From a checkpoint of a small transformer trained on Wikipedia.
Size: 16 layers, 2 heads of 32, vocabulary 2876.
Architecture: RMSNorm before each block, learned positions, biases, tied embeddings, normalized queries and keys.
Training: a variant of Muon for these matrices, 265M tokens, 8082 steps.
Each number is 128 + 32 x the weight over its row's rms, rounded and kept within 0 to 255. Layers, rows and columns count from 0. The size above them is the row's rms in percent of the matrix's.

# layer 12 MLP down (transposed), 768x96, rms 0.143, rows 301-324, columns 0-95
size [ 97  93 104 108  95  99  98  99  89  86 115 109 116 119 109  91  99  93  98  98  98 106  96 112]
[[101 107 139 152 127 161 150 137 157 150  92 143  64 106  98 120 125 121 190 120 164  67 118  92 170 169 138 137  85 126 146  76 166 133 129  72 112  82 104 118 135 157 153 173 117  48 144 109  96 105 143  98 164 141  96 131 170 182 147 110 162 138 128 151 146 140 143 166  53  74 156 169 143 156  95 124 180  55 121 147 130 135 138 164 140 207 143 146 122 129  65 151 137 118 114 122]
 [167 148 167 133 142 110 149  96 110 118 130 133  70 112 138  49 117  87 161 101 153 127 152 117 154 119 116 122 152 150  98 144  61 178 157 129 116 130 122 128 118 176 129  69 161  39 168  94 127 113 137 209 127  88  90 152 172 137  85 134 150  96 110 170 126 129 175 153 145 189 124 143 147 132  93 115  94 152  86 138 171 131 160 144 105 183 157 167 141 136 141  89 174 141 100  63]
 [132 140 152 130 120  92  92 144 134  79 134 124  80 117 110 117 121 178 106 118 122 130  56 112 135 124 116 183 192 103 115 125 223  91 156 128 121 179 106 110  84 149 109 128  78 111 103 157 124 156 135 142 137  85 152 126 177 173 117 131 136 111 193  85 159 121  86 129 111  94 102  99 125 108 102 126 100  81 167 148  99 157 196 169  95  58 118  57 144 151 152 166 153 109 151 165]
 [ 86 162  81 135 114 137 148 114  91 151 152 135  86 152 110 193 129  97 157 166 109 105 169 145 122 105 115  85 117 254 126 144 115 102 158  96 168 104 108  99 125  62 152 154 125 142 146  44 141 161 134 120 142 146 102 110 162 173 148  78  73 107 133 131  93 166 149 175 162 144 117 112 125  64 133 162 120 147 118 172 170 186 133 133 111 127 171 129 139 118 163 146  89 143 133 118]
 [153 110 138 142 114 153 108 135 151 106 108 123 102 106 136  98 130 151 122 103 168 126 101 181 112 123 113 126  93  71 145 116 106 119 164  88 173 149 121 151 136  65 110 162 110  80 189 125 100 126  73 114 126 169 131 176 159  63 127 169  82 134 160 112 156  81 124 107 141 110 141 253 151 152 114 107  94  66 125 118 115 151 115  63 132  79  86 155 139  87 121  95 107  96 157  83]
 [158 121  60 131 128 168  95  54 106  97  96 202 154 101 121 159 119 169 126 148 136 147 132 143  78 128 133  99 128  25 125 154 147 107 124 142  88 163 138  98  89 149 127 117 151 187 123 180  99  85 169 147  75 183 168 151 110 116 150 161 136 127 108  87 103 157 136 182 128  77 131 102 134 108 156 109 114 117 107 162 148  96 155 186 109 172 136 115 170 181 108 135 109 138  93 117]
 [130 121 135 152 118 117 136 122  96 144  77  78 145 162  97 120 138 117 137 148 181 126  93 100 232 154 122 119 155  88 161 112  75 130 138  58 129 123 166 144 150 120  75 123 133 119 174 155 100  71  94 129 107 103 136 118 169 132  98 156 190 116  75 162 136  83  98 152 108 165 169 128  94 115 111  58 112 119  87  65 181 136 122 128 152 144 118 102 158  88 139  56 134 156 159 113]
 [ 84 130 160 144 122 159 120 161 111 130 117  92 139 109 136  77  96  89 159 165 168  81 154  76 175 137 198 120 144 255 117 134  98 176 128 122 149 121 116 162 133 100 163 118 138 140 100  69 119 100 144  84 129 145 108  93 158 202 174 123 138 113 173 122  94 161 132 147 156  95 149  90  95  92 133 176 117 161 118 123  79 121 106 106 107 118 132 150 109 137 143 132 123 139 122  71]
 [ 95 103  43 170  98 110 105 121  89 180 177 176 115 114 186  92 140  78 151 122 101 133 116  88 163 126 158  80 121 136 125 121 112 155 147 191  95 135 120 157 154 109 146 165 120  98 155 163  80 127 113 123 109 142 162 142 123 149 128 154 129 133 114 105 157 121 150 149  91  88 101  86 175 107 202 158 159 168 133 180 144 131  98 163 210  71 135 131  90 160 135  81  89 140  98 155]
 [127 205 119  87 141 176 111  77 117  84 178 185 151 160 131 148 185 154 120 171 145 102 145 102 107 153 114 105 141 163 150 161 176 125 101 146 173  71 103 135 131 131 120 125 173 127 177 109 146 147 137 140 143 151 142 159  69  94 137 180  86 118 113 171  92 118 168 177 153 138 118 126  79  85 150 157 156  87 130  69 141 177  94 169 156 168  97 121 100 123 125 111 156 128 200 160]
 [171 102 156 128 121  94 150  68 129 142 144 115  91 102 178 164 160 139 128 109 114 121 162 143 134 149  62  99 112 203 132 130 132  64 135 119 142 144 193 106 190 127 152 128 104 152 115 137 127  52  73 109 190 111 129 157 105  95 110 115  90 146 145 142  64 102 160  99 143 124 157 132 130 109 194 147 187 200 161 136 133 138  78 128  98 152 120  93  90  86 118  85 152  99 118 121]
 [ 92 151 134  82 133 125 107 129 127 127  67 123 153 112 162 110  50 113  94 104 176 140 162  89 135 122  67 121 180 146 128 138 130 116 123 142 138 139 126 159  95 141 101 121 138 180 158  95  57 167 139 107 111  97 102 144  90 129 119 126 116 147  54  63 137  91  44 120  95 164 169 155 140 152  79  61 120  70 123 121 128 154 120 198 110 126 154 160 156 142 163 104  82 124 125  91]
 [157 112 133 143  87 113 141 103 152 152 114 146 117 132 143 146  87 200 145 140 149  35 129 156 137  87 150 133 120 130 117 159 177 121 137 169 161 111 180 107 135 103 174 117 109 172  82 183 121 131 187 119 125 149 121  87  84 104 122 170 132 148 101 131 124 117 132 223 106  47 148 102  96 185 152  93 170 107 145 171  82 179 133 118 128 120  84 109  87 110  87 108 126 159 152 131]
 [ 93  82  67 176  97 149 137 153 152 136 107  70 134 167 164 126  22 126 157 126 162  99 110 132 136 119 155  75 122 189 124  74  83 167 156 130 169 132 104 146 161 148  92 148 131 183 178 179 172  96 133 139 107 105  58 117  88 105  95 116  63 134 132 131 112 141 101  80 102 164 124 133  74 134 131 159 138 123 152 130 105 111  78  97 137 140 122 176 142 124 129 122  87 107 108 133]
 [138 121 126 128  80 154 117  80 121 162  91 106 139 137 135 126  69 113 151 122 159 141  81 142 133 130 177  64 105 180 131 102 138 174 225 118  97 126 134 118 158 117 181 205 155 128 116 110 121 144 174 144 135 165  45  97 133 114 130 119  80 116 154 110  94 223 126  73 132 144 170 172 132 120 113  97 141 141 128  61 116 125 125 120 112 110 183 108 116  83 129 126 131 108  92 152]
 [101 167 118 138 131 147  38 154 158 123 157  89 103 129  47 106 133 106 153  95 121  39 127 136 170 111  90 155 119 129 106 153 169 118 110 101 109 111 170  70 112 115 140 147 129 154 156 141 105 111 149 150 158 131 166 134 149 199 127  94 118 197 118 117 109 118 144  77  73 147 154 156 129 159 165 116 138 124 123 168 198 116 156 115 165 101  41 136  93 127  89 124 145 103 125 164]
 [158 147 119 137 112 175 179 163 145 118 148 163 139 119  81 102 158 108 158 151 173 130  84 144 164 108  91 102 130  48 152 157 135  88  92 156 161 126 137 136 124 126  97  74 142 154  70  70 119  92 127 190  79  38 118 167 138  85  87 138 154 135  91 144 152  74  80 150 148 170 136 121 149 116 127 172  93  89 119 105 126 130 138 165 100 189 105 120 149 173 147 114  96 143 127 175]
 [177 123 128 128 177 158 113 101 112 158 147  98 148 196 110 176 170  68 132 141 135 104  86 140  96 109 120 134 154  37 131 194 130 109  95  84 133  84 183  78 188 121 152 167 136 148 146 187 107 159  96 173 132 178 152  92  82 102 114 127  91 174 127  87 118 166 119  98 147 122 110 155 132 139 113 126 166 137 122  72  95  77 141 109 138 124  87 155 154 133  92 158 116 121  96 159]
 [158 149  83 224 128 127 177 118 115 160 126 176 158 137 200 106 136  80 174  74 192 183  98 146 121 110  71 140 133  56 167 130 133 101  90 175 119 128 118  87 122  76 137 159 151  84 147 107 126 145 117 135 167 151 114 139 161 127 141 126 107 124 124  91 145 143 168 109 129 199 182 121 124  95 158 140 114 132 105  81 179 159 129 108 113 178  98 132  97 146 105 117 126 177 131 143]
 [142 130 140 111 117 139 115 100 157 100 187 124 141 124 158  89 122 136  95 137 168 150 137  65 205 154 142 189 157  23 154 137 106  82  79 175 150 169 139 100 145 112 163 132 161 123 138 121  95 161 100 115 179  78 147 147 148 118 122 188 167 122 149 119 139 126 116  73 112 145 136 142  81 158 151  92 148  98 100  50 126 186 150  61 122 143 120 158 141  83 150 123 128 120 122 140]
 [156  81 147  65 127 162 156 137 174 132 111  93 151  63 118 121 159  76 151 133 139 114 146 109 132 144 192 106 146 152 107 158 137 173 138 122 139 131 115  77  94 173 102 139 187 117 134 141 137 135 119 107 100  75 162 163 136 122 119 146 207 117 110  89  30 101 119  64 135 154 179 193  90 127  99 125 105 125 158 137 104 118 141 115 123  99 157  60 127 129  98 113 170  77 133  98]
 [ 67 137 118 110 119 144 133 110  72  75 134 113 109 138 108  93 152 106 131 137  99 111 126 137 107 129 119 126 132 187 115 105 156  82 119 122  98 138 149 130 160 159 143  71 134 131  50 127 126 161 141  95 140 107 206 110 121  40 126 168 113 124 158 123 179  99 101 169 155 114 114 143 131 138 138 122 146  25  75 163  66 156 185 132 127 131 126 124 135 189 156 158 163 183 115  85]
 [142  85 111 143 154  92 142 153 106 103 100 151 162 150  78 108 135  74 171 122 125 139 114 158 123 160 105 140 172   0 130  93 146 109 123 129 118 137 105 132 167 140 137 115  70 160 161 138 132 148 125 145 123  96 130  98 159  92  92 179 139 127 106 129 166 116  87 128 110 152 135 139 104 189 120  94 134  63 136 114 147 121 115 139 173  83 146 150 137 108  91 121 100 125 141 144]
 [124 117 180 146  82 112 145 140 168 105 147  91 144 152 121 122 123 108 130 143 129 131 144  89 131 183  92 138 121 118 120  96  68 145 171 177  89 133 113 128  90 101 117 112 133  42 113 132 145 172  94 149 152  78 151  96 108 207 152  86 147 179 113  90 165 141 177 112 156 136 115 145 112 127 133 172 166 105 222 120 154 173 126 147  77  99  84 132 200 173 154 147 113 115 166 110]]
# layer 12 MLP gate, 768x96, rms 0.203, rows 302-325, columns 0-95
size [ 88 107 119  94  92  99 101  89  91 122 106 106 116 109  87  99  93  95 102  98  96  81 112  95]
[[147 162 132  77 122 136 167 118 127  75 151 103 142  74 179 105 124 175 120  85  94 133 174 109 115 153  86 122  66 151 130 148 103 124 107 113  99 108 126 119  99 130 130 137 182 130 141  93 183  95 127 173 178  98  93 125 159 140 111 114 130 126 115 154  85 108 136 133 110 115 180 134 153 166 104  98 138 105 151 105 108  50 125 193  94  55 142 169 158  62  83 131 125 111 153  39]
 [149 127 110 112 104 128  82  67 116  93 154 177 128 128 145 102 137 132 128 188 157 118 126  79  60 137 147  82  98 182 148  57 128 147 168 116 122 168 175 124 140 125  71 169 152 136 120 124 137 100 104  79 123 119  60 130 146 154 145 107 119 147  92 122  97  50 111 171 127 108 150 145 141 131 165 146 124  73  74 158 112 118 167 150 123 113  58  81  65  89 121 104 177 139 113 123]
 [ 81 141 114 113 152 127  97 111 107 147 141 103 110 132 107 165 119 142 165 131  80  99 132 159 116 136 116 124 110 151 199  56  71  85 183 126 160 153 147 152 172 129 122 131 148 150 111 175 167 132 108 159 138 143 133 101 157 199  89 115 109 128 176 117 169 121 153 144 110 134 105 104 111 115  92 124  97 138 136 137 116 218 140 173 101 206 213  86 128 104 135 122  50 131 139  80]
 [158 108 152 185 173 104 130 141 159 115 112 133 125 115 154 150 136 151 127 115  62 134 101 164  94 122  97 117  94 137 140  31 117  27 181 130 134 144  95 161 158 140 127 124 103 140 153 134  97 126 132 145 141 133 171 132  87 130 105 204  51 146 160 163 144 161 206 154 126 107 127 203 119  90 151 120 116 181  92 144 137 178  99 144  80 130 120 138 145 114 137 105 152 149 149 136]
 [171  91 103  90 111 135 121 128 124  70 121 163 119 142 129 145 122 103 140 152 103 132 108 184  91 129 135  94 132  97 123 121 142  65 108 183  80 201 137  95  93 140 196 103 125 168 101 176 137  72 131 150  93 136 163  84 115 145 141 164 137 100 133  94  77 129 121 190 101 127 116 152 117 130 172  97  99  85  82 200 130 130 151 129 109 154 102 181 157 172  98 145  99 197  88  95]
 [103  77 171 161 115 142 169 161  77 107 118  72 156 138 198 121 128 113 129  77  93 122 153  97 129 174 142 113 137 145 133 102 135 119 193  56 122 127 108  98  83  89 155 134 153 125  72 123 104 108 118 196 170 220 155 153 100 100 139 112 200 110 104  98 137 132 168 114 142  69 132 119 145 108 164  95 133 171  86 114 120 134  99  83 135 120  83 116 112 115 111 164 168 111 142 106]
 [152  89  56 121 144 131  98 166 149 120 131 150  71  80 154 149 129 121  91 163 124 193 140 115  63 144  59 114 142 115 107  73 145 125 170 163 117 139 132  85 173 151 116  97 119 145 122 101 149 103  97 177 122 131 150 187 103  86 120 165  98 159 107 115 153  78 196 119 116 134 161 105 171 102 122  83  89 183  90 112 183  95 137 170 116 187 108 110 129 134 132  94 160 123 170 148]
 [156 130 112 135  94  76  98 101 169 144 131 173  92 129  92 108 106  93 112  62 149 145 134  71 212 105 126  57 131  98 193 108 146 213 159 142 132 154 106 150 133 115 129 166 160 148  92 144 119 178 184 153 134 190 106 173 138 119 189 105 114 133 102 133 140 165 167 121  99  63 139 120 150 112 128 144 112 165 105 149 170 125 128 187  93 145 125 123 109 116 127 121 122  72 150 121]
 [130 114 106 153 138 115 106 108 138 107 146 176 129 133 109 133 184 183  92 151 105 145 119 191  96 152 141 120 111 154 185 143 164  96 141 107 105 143 153 187 133 172 136 175 142 153 108 104  96 194  49  86 106 138 153 153 135 135  91 114  96 146  89 140 110 124 166 197 164 150 122 184 145 116 136 117 166  95 111  80 114  94  86 118 133 223 164 153  98 130 114 181 168 113  92  96]
 [ 94 115 135 123 183 132 130 137 126 111 150  85 144  70 108 177 137  88 104  92 145  73 150 178 137 128 169 134 122 147 148 104  99  82 126 114 128  79  85 162 129 101 151 132 138  40  90 147  60 130 166 148 144 116 169 102  88  86  93 170  96 124 201  98 143  95 139  98 133 151  98 124 120 140 193 183 154 137  72 152 112 154 120 107 154 159  83 154  98 114 155 104 168 135 128 189]
 [124 190 129 107 139 177 101 133 195  68 151  63  99 118 132  91  95 157 123 153 135 134 172 121 111 132 124 130 155 162  97  81 106 162 185 152 146 162 139 156 178 159 162 133 148 109  71  71  53 121 169 135 154 131 161 124 108 149  89 161 132 122  94 100 120 109  99 160 141 126 105  60 147 155  98 108  90 158 155 141 122 136 108 183  73 158 168 152 135 188 159 144 171  94 127 152]
 [ 72 129 132  60 185 158 140 139 179  80 130 134  93 185 160 124 143  75 132 165 126 136 184 130 107  77 116 129 102 150  82 135  96 124 164 117 135  87 203 147 200 137 107  76 100 112 127 125  96  95 117 135  91 133 188 124 138 129 131 123  72  85 126  65 111 113 140 137 112 186  85 127  93  66 138 136 167 108 129 145 144 115 102 147 158 106  75 110  97 112  85 145 101  99 113 103]
 [197 149 121 157 164 112 145 159 177 146 110 175  69 112 112  96 123 115 129 137  96 160 139 176  99 126 143  93  55 119 155 109  91  97 119 133 183 116 162 155 122 186 125 119 117 116 118 146 142 187  97 164 176 169 173 138 102 149 106 148  63 115 144 114 102 143  99 139 129  87  88  76 148  90  68 195 184 109 125 166 114 152 113 129 148 152 134 157 156 100 180 172 124  87 116  92]
 [179 136 149  60  93 148 154 150 173 140 131 150 104  58 164 203 138  92  98  76 110 141 187 152 106 179 111 130 145 149 101 112  88 121 171 102  89 122 108 103 110 133 133 170 117 136  80 109 113 161 133 133 138 102 148 112 118 150 156 137 157  70 155  79 111 155  73 127 161 116 112 116 124  89 110 122 143 152 149 107 147 167 107 124 134 127 217  48 159 107 175  98 105  66 129 131]
 [100  80 183 170 151 132  99 134 137  99 133 183 158 129 191  74  78 128 136 137  68 117 178 144 133 115 118 111  99 146 132 109 141  83 124 145  89 123 154 141 137 161 100  88 134 185 141 164 156 186  94  93 160 117 186 188 149 204 140 169 146 105 136 161 129 139 127  51 153 119  94 121 125  92 138 167 113  74 141  80 111 133 148 133  99 122 154 164 130 130 108 139  98 202 122  94]
 [ 68 128 144 168  69 113 168  50 118 114 127  89 107 119 102 117  83 124  63 133 118 140 169 139  74 127 115  87 104 158  97 132 134 123 120 153 112 125 111  58  86 143  50  73 166 120 133 141 114 134 148 126 172 126 154 156 113 101 147  79  76 145 106 130 154  99  96 112 175 140 143 115 118  99 107 113 108  78 156  81 126 114 121  91 126  83 119  44 154 140 150 157 206 125 148 118]
 [ 71 181 168 105 119 136 132  75 132  97  72  53 116 136 139 122  84 166 208 117 112  88 108 106 147 157 160 133  83 156 126 132 116 149 126 143 182  51 156 154 105 116 110 153 169 163 120  97 198 131 127 149 120 109 123  85 182 122 170 120 152 124 137 149 179 116 158 154  74 130 139 122  58 156  82 209 140 153 146 126 111 124 146 122 103 119 127 128  94 133 120 175 138 133 153 155]
 [109 113 117 171  56 140  83 115 102  99 124 143 133  96 110 160 118 137  76 117 180 143 129 147 128 184 126 141 180 134 161 144 141 107  97 127 125 120 134  79  30 149  52 165 168 114 163 187 127 148 139  75 163 121 126 196 138 115 115 125 142 140 161  66 109 184 112 168 132  93 137 107 129  93 154  75  88 127  79 100 126 155 135 135 114 128 119 114 150 119 157 197 169  98 133 158]
 [102 138 170 156 159  90  71 156 177 148 115 134 104  92 114 111 123 186  99 139 136 121 189 116  41 174 134  61 184 123 156 101 111 153 141 115 146 133 103 192 132 156 109 137 181 117 102  96 145 106 126  86 158 193  98 182 126 133 127 120  99 117 189 109 104 170 142 182  99  73 146 103 121 155  96 162 156  99 104 104 117 143 142 179 154 157  87 151 142 121 133 177  97 127 102 138]
 [ 97 157  95 148 147 127 156 132 131 101 124  69  79 145 105 112 119 162 110 116 125 166  96 178 167 221  85  78 153 148 124 137 131  95  69  88 145 113 107 181 110 131 127 145  90 118  81 126 192 181 133 147 116 157 164 173 127 196 153 150 125 117 104  54 152 149  96 134 131 108  84 144  77 109  97 143 163 141 129 106 160 149 170 134 179 101  83 135 144  66 150 116  95 129 155 135]
 [115  78 113 175 120 166 149 140 170 120 104  90 139 127 110 130  96  89 120 114 117  77 146 153 152 122  97 147 127 178 138 122 142 123 131 174 132  85 116 120 103  65 120 117 140 111 163 183 165 116 115 146 121 135 155 131  90 221 100 117  73 178 154 107  70 129  79 120 121 105  99 109 141 172 115  55 136 108 216 193 128 103  62  93 128 133 137 110 155 120 136 153 199 107 144 125]
 [ 67 162 110 114 128 171 166 137 151 138 211 170 103  73 168 141 139  96 151 139 106 137 107 171 150 135 104 143 147  35 118  80 139 116 117 153 148 131 103 169  82  91 119 124  94 110 111 156  86 186 149 179 131 133 142 118 127 129  99 109 128 149 127 142 136 149 109 126 132 124 123 164  71 129 126 102  96  95  65 142  72 150 160  99 128 174 212 141 145  83  92 115  58 102 153 128]
 [142 129 145 114 147  47 156 123 113  91 144 167  77 124 158  67  98 134  73 174  85  89  93  96 157 124 122 134 124 170  83 100 110 143 126 193  99 121 145 171 125 161 177 138 115 146 135 116  67 127 109 154 160  59 100 143 127 101 194 120 167 134 123 104 118 130 136  80  78 128 135 148 110 112 109 150 196 106 167 172 152 194 171 144  82 127 137  91 104 168 150 125 117  91 117 102]
 [133 112 134 147 158 156  84 138 134 105 119 127 153 163 148 110 107 175 116 133  73 128 125 138 137 104 134  70 177 178 145  87 131  96 137 125 142  88 138 141 183 116 137 141 196 234 138 123 118 166 133 132 131 118 137 195  89 118 161  97 113  98 119 150 110  63  71  91 144 145 115 136 112 122 166 161 125 167 145 185 134 147 101 114 106 119 148  67 126 155 178  90  99  30 128 100]]
# layer 12 MLP up, 768x96, rms 0.217, rows 302-325, columns 0-95
size [ 90 104 110  89  87  99  92  93  83 113 112 111 119 120  83  97  89  86 108 102 107  91 104  83]
[[149 127 160  99 168 166  76 146 157 132 157 126 173  89 162 108 134 131  73 148 120 151 112 155 156 181 126 122 143  99 133 130  97 143 102 166 126 184  94 130 126 163 138 154 114 146 152 130 149 141 118 148  73 180 125  83 169 139 145  85 131 165 188 170 158 117 166 157 134 124 170 121 164  89 185 108 209 137  39 106 101 144  83 164 120 136 178 129 114 192  94 103 163 119 140 172]
 [116 156 158 138 143 120 205 110 116 128  60 133 172 148 176  94 130  91 167 103 111 142 129 197 179 124 125 104 104 183  99 142  71 119  97  97 105 140  96 121  85 121  85 137 130 176 160 129 144 182 148 165 134 100 157 150 172  99 127  99 118 146 106 159 126 106 103 177 162 103 155  96 127 100  97 198 159  91 123  63 147 122  92 120  96  96 175 178  89 152 134 185 122 115 143  91]
 [128 179  86 116 139  95 151 114 133 153 142 199 111 137 142 127  97 154 158 115  99 111 142 130 101 129 121 151  82 148 148 106 120 107 135 131  87 171 148 102 220 120 113 154 162 113 132  99 203 138 117 145 194 131  96 150 127 206 122 154 145 120 174 182 134 156 153 146 142 157  84  92 103 148  96 123  78 211 138 133 136 146 152 171 118 115 112  99 106 117 240 124 125 121 106 140]
 [147 133 110 117 137 130 142 112 153 158  87 102  96 130 112 111 156 101 208 123  79 124 103 125 127 175  83 111 140 193 158 117 157  90 118 124  97  78 156 122  95 139 124  80 108 171 100 130 113 139 212 154  66 141 180  49  93 118 145 112 132  99 145 131 191 157 116 148 109 172 101 102 150 148 139 163 110 148 106 160 135  66 114 131 106  74 117 159 148 197 105 120 106 139 113 195]
 [ 67  76 150 107 165 117 136 211 190 183 152 134 133 128 111  78 126 129 173 168 190 175 110  87 141 116 124 109 144 169  98 215  90 148 132 170  87  96 133 151 150 137 131 113 140 140 158 123 129 149 161 128 148 111  66 118 139  90 100 109 148 149 163 127 153 132 168 121  95 147 138 137 131 173 139 154  75 104 116 144  97 152 169  65 153 101 123 115  82  60 150 108 159  90 114 131]
 [118 118 141 102 112 112  93 124  85 111 128 140 142 112 114  86 163 182 119  85  87 159  93  99 176 123 110 139 100 154 129  70 162  70 167  70  63 141 159 136  69  80 101 114 132 125  93 121 130 170 113 144 151 107 149 123 112 123 121 129 104 162 177 162  85 160 142 122 119 152  78  22 119  98 109 168 117 191 129 118 127  91  78  83 122 100 112 181 104 137 136 150 100 137 116 188]
 [134  79 122 163 133 172  95 130 114 143  88 111  83  89 143 198 159 136 126 156 172 115 160 150  93 130  74 110 152  66 122  62 148  84 153 146 104 149 117  75  82 175  63  58 120 136 150 176 153 128 121 179 138  55 178 181  94 120 148 147  94 144 116 111 128 129 115 151 150 153 126 115 166 102 101 160 149 144 137 155 161 118  82 134 112 174  78 108  85 119 162 119 140 109 124 158]
 [134 169 127 138  97 107 165 132 104 110 158 104 123 112 127 174 132  42  71 145 129 148 185 139 123  64 116 132 163 105  92 122  88 124 122  76 210  90 164 132 134 134 165 115 189 117  99  96 119 170 105 140 114 125  98 124 124  59 119 140 127  91 120 192  88 127 136 109 143  97 114 210 102 120 164 102 116 144 133 163 128  65 141 188 170 131 133 122 147  90 152 105 123 179  82 143]
 [114 135  74 105 157 130 145  86  85 102 180 129 147 136 136 101 101 153 128 134 120 123 114  90 127 189 174 227 100 122  90 197 138 102 125 168 175 112 132 133 134 122 174 144 201 103 106 168 116  88 136 155 118 144 143  37 114  94 150 145 145 186 102 127 184  83 132 146 134 185 123 159  98  87  77  82 152 129 142 111 178 122 133  89 128 132 140 153 157 128 160 133 125 123 157 155]
 [190 116 111  77 118 113 128  60 150 147 101 159  84 131 121  84 102  97 131 153  89 118  74 142 174 158  53 133  87 131 163 205 106 135 151 116 148  88 124 151  92 165 141 140 148 103 132 154 121  73  98 110 137 154 135 118 122  93 150 100 161 126 141  67  73  78 125 165 118  98 124 109  50  86 128 123 154  99 150 113 152 129  56 107 155 108 143 177 134 118  91 153 121  73 152 112]
 [136 139 211 151 171 129 143 102  63  58 114 163 100 156 140 145 185 147 137 110 146 149  90 136 159 147  88 133 134 167  86 119 141 168 151 133 192  99  98 117 124 186 132 120 126 170 124 162 155 136 107  94 146 152 100 127 132 122 152 125 187 197 185  99 115 127 162 130 124 109 167 149 124 102 157 164 159 113 164 193 135 145 169 121 101 107  86  63  72  79 110 148 109 104 164 124]
 [ 97 107 113  73 133 174 151 158 112  64 130 122  62 167 176 107 171 253 133 164 127 158 157 116 139 103 137 111 136  75 159 180 120 135 160 140 151 164 104 176 153 120 147  96 153 113 163 153 116 141  92 120 120  88 139 142  89 100  95 139  52 127 146 154 113 123 162 149 106 151 126  96 160  77 100 131 159 125  83 147 120 131  83 102 132 116 113 138 147 108  54 139 148 152 169 144]
 [114 124 115 147 119 144 154 153  92 111 147 130  65 119 184 115 109 112  98 128 129 128 192 158 117 142 140 114 151 119  88  82 155 168  93 144  48 120  96 106 117 109 122  84 148 104 112 131 179 101 187 134 114 136 110 136 153 174 135 146 118  52 130 158  88  78 171 110 169 133 159 167 107 124 113 132  91 142 164 144 146 103  84 131 186  63 126 181 175  66 162 160 186 153  94 165]
 [ 89 128  99 168 126 116 118  74 149  74 113 177 154 157 106 154 149 133 163 141 119  83 189 121 136  93 121 126  89  85 116 133 154 142 123 164 136 111  71 158 114 150 149 169 126 108 102 103 129 114 175 116 158 103 129 122  94  92 146  92 145 147 175 144 146 129 175 156  60 122 136 206  94  77 174 154 149  81 106  87  77 105 131 130 149 186 137 174 132  69 125 120  95  38 133 140]
 [114 114 112 163 131 151 141 180 157 158  55 136 137 116  83 135 116 157 142 110 140 100 137  57 126 119 132 120 138 104  80  77 141 196 141 180 128 127 120 183 111 105 210 194 108  81 148 103  93  86 129 167  82 129 132  92 141  71 138 118 101 148  88 148 137 152 156 165 102 128 159 163 114 140 100 122 122 198 156 145 157  81  84 194 118 101 162 150 157 132 157  92 137 105  98 131]
 [159  83 118 134 146  72 156  97  98  75 110 111 105 130 189  92 122 138 134 123 106  79 136 105 108 156 123  79 169 126  98  99 135 118 163  74 138 137 131 169 208 154 127 117 115 106  86 134  52 109 124 174 147  80 162 145  95 161 118 140 120  97  74 140 164  62  69  62 118 135 163 148 112 107  94 157 113 117 174 120 140  90 130 127 129 118 132 111 145 137 184 120 105 166 208 113]
 [159 108  75 180  62 185 147 160 101  88 117  98 127 141 143 115 119 152 105 191 188 142  47 118 113 129  91 121 153 180 121 117 144 173 155 144 157 150  67 119 147 118 128  68 135 135 168 116  93 111 161 130  75 151 150 121 147 138 122 127  98 165  99 156 131 106 117 127  84  82 178 146 173 122  74 132  94 122  68 117 155 149 151  83 130 164 100 120 164 137 138  97 121  47 108 128]
 [108 151 170 114 185 108 118 150  84 139  84  87 125 109  99 156 108 153 193 137  74 140 112  94 149 174 151  46 124 120 114 104 180 110 119  87 189 150 192 162 144 111 176 158  89 121 142 132 188 109  91 154 126 111 142  35 167 169  92 126 120 140 130 156  91 119 117 110  98 157 108 127  76 113 110  95 204 135 149 133 123 106 101  93  90 150 140 145 150 117 134 137 132  84 119 151]
 [100  29 164  56 140 123 152  87 123 143 114 106 132 179 186 124  76 147 125 103 127 106 145 122  94 136 127 156 140 117  70 118 134  84  71 125  68 100 107 126 104  94 163 161 131 127 182 153  97  98 140 125 138 135 142 115 141 129 115 110 122  56 106 124  77 119 156 112 176 136 127  98 108 102 163  99 110 124  98 129 155 125 203  69 134 166 155  66 134  63 142 134 181 113 123 123]
 [123 154  90 104 133  89 107 109 112 130 138 147 122 142 173 157 113 123 133 134 126 135 138 156 107 154 124 135 153  97 136  83  87 112 163  89 167 139  21 187 115 151 132 129 114 113 128  81 163 103 149 112 133  66 152 139 135 153 154  85  73 166 103 153  79 183 189 173  79 140 135 137  76 119 138 159  83 121 114 117 123 181  38 176 188 146 141 184 145 115 109 117 104 126 148 128]
 [ 78 130 120 192 108 110 137  98  90 168 145 123  97  77  85 111 131 126 135 132  87 111 165  96 153 159  88 148 136 124 137 104 133 141 145  89  89 121 108 163 164 162  84 114 145 119 134 168  53 111  46 173 190 163 145 144 173  90 106 128 132 149 185 130 134 136 126 169 124  74 147 124 170  91 112 130 103 103 132 149  99 111 151  85 159  99 114  77 132 144 208  80 141 179 101  84]
 [101 119 147 117 151 167 134 141  68 160 112  43 103 175  63 112 113 164 164 125 125 117 147  81 113  81 156  85 130 131 120 139 115 131  61 113 156 120 148 137  94 188  70 101 179 157  98 127 132  47 119 130 142 115 145 116 133 156 164 120  95 109 127 149  82  96 117 127 159 110 139 149 157 130 144 162 157 140 180 140  84 132 161 108  88 151 128 144 111  92 165 215 175 132 130  65]
 [144 121 169 144 117  97 148 105 165 152  99 153 145 137 131 119 126 121 159 174 174 169  73 164  74 106 144 131 133 183 101  99 121 137 152 159 165  83 116 160  71  93 115  78 133 113 129  94 145 164  87  80 131 165  50 132  60 114 152 131 127 168 112 139 116 110 142 161 155 109 142 176  76 149 125 182 142 128 158 113 180 145 144 135 146 110  91 197 121 171 126 196 155 156 127 196]
 [121 152 131 138 118 118 115 183 155 167 128 157 117 118 113 134 178 115 138 110  97 143 147 108  65 163 146 121 109 125 163 174  86 128 100  72 134 144  70 125 199 125 153 141 100 180 115 138 160 123  63 148 131 132 134 138  87 161 136  90 133 137  50  95 135  58  80 112 131 173 126 166 114 190 131 114 224 117 135 145 135 179 118  87 113 139  84 119  86 167 177  99 139 158 124 154]]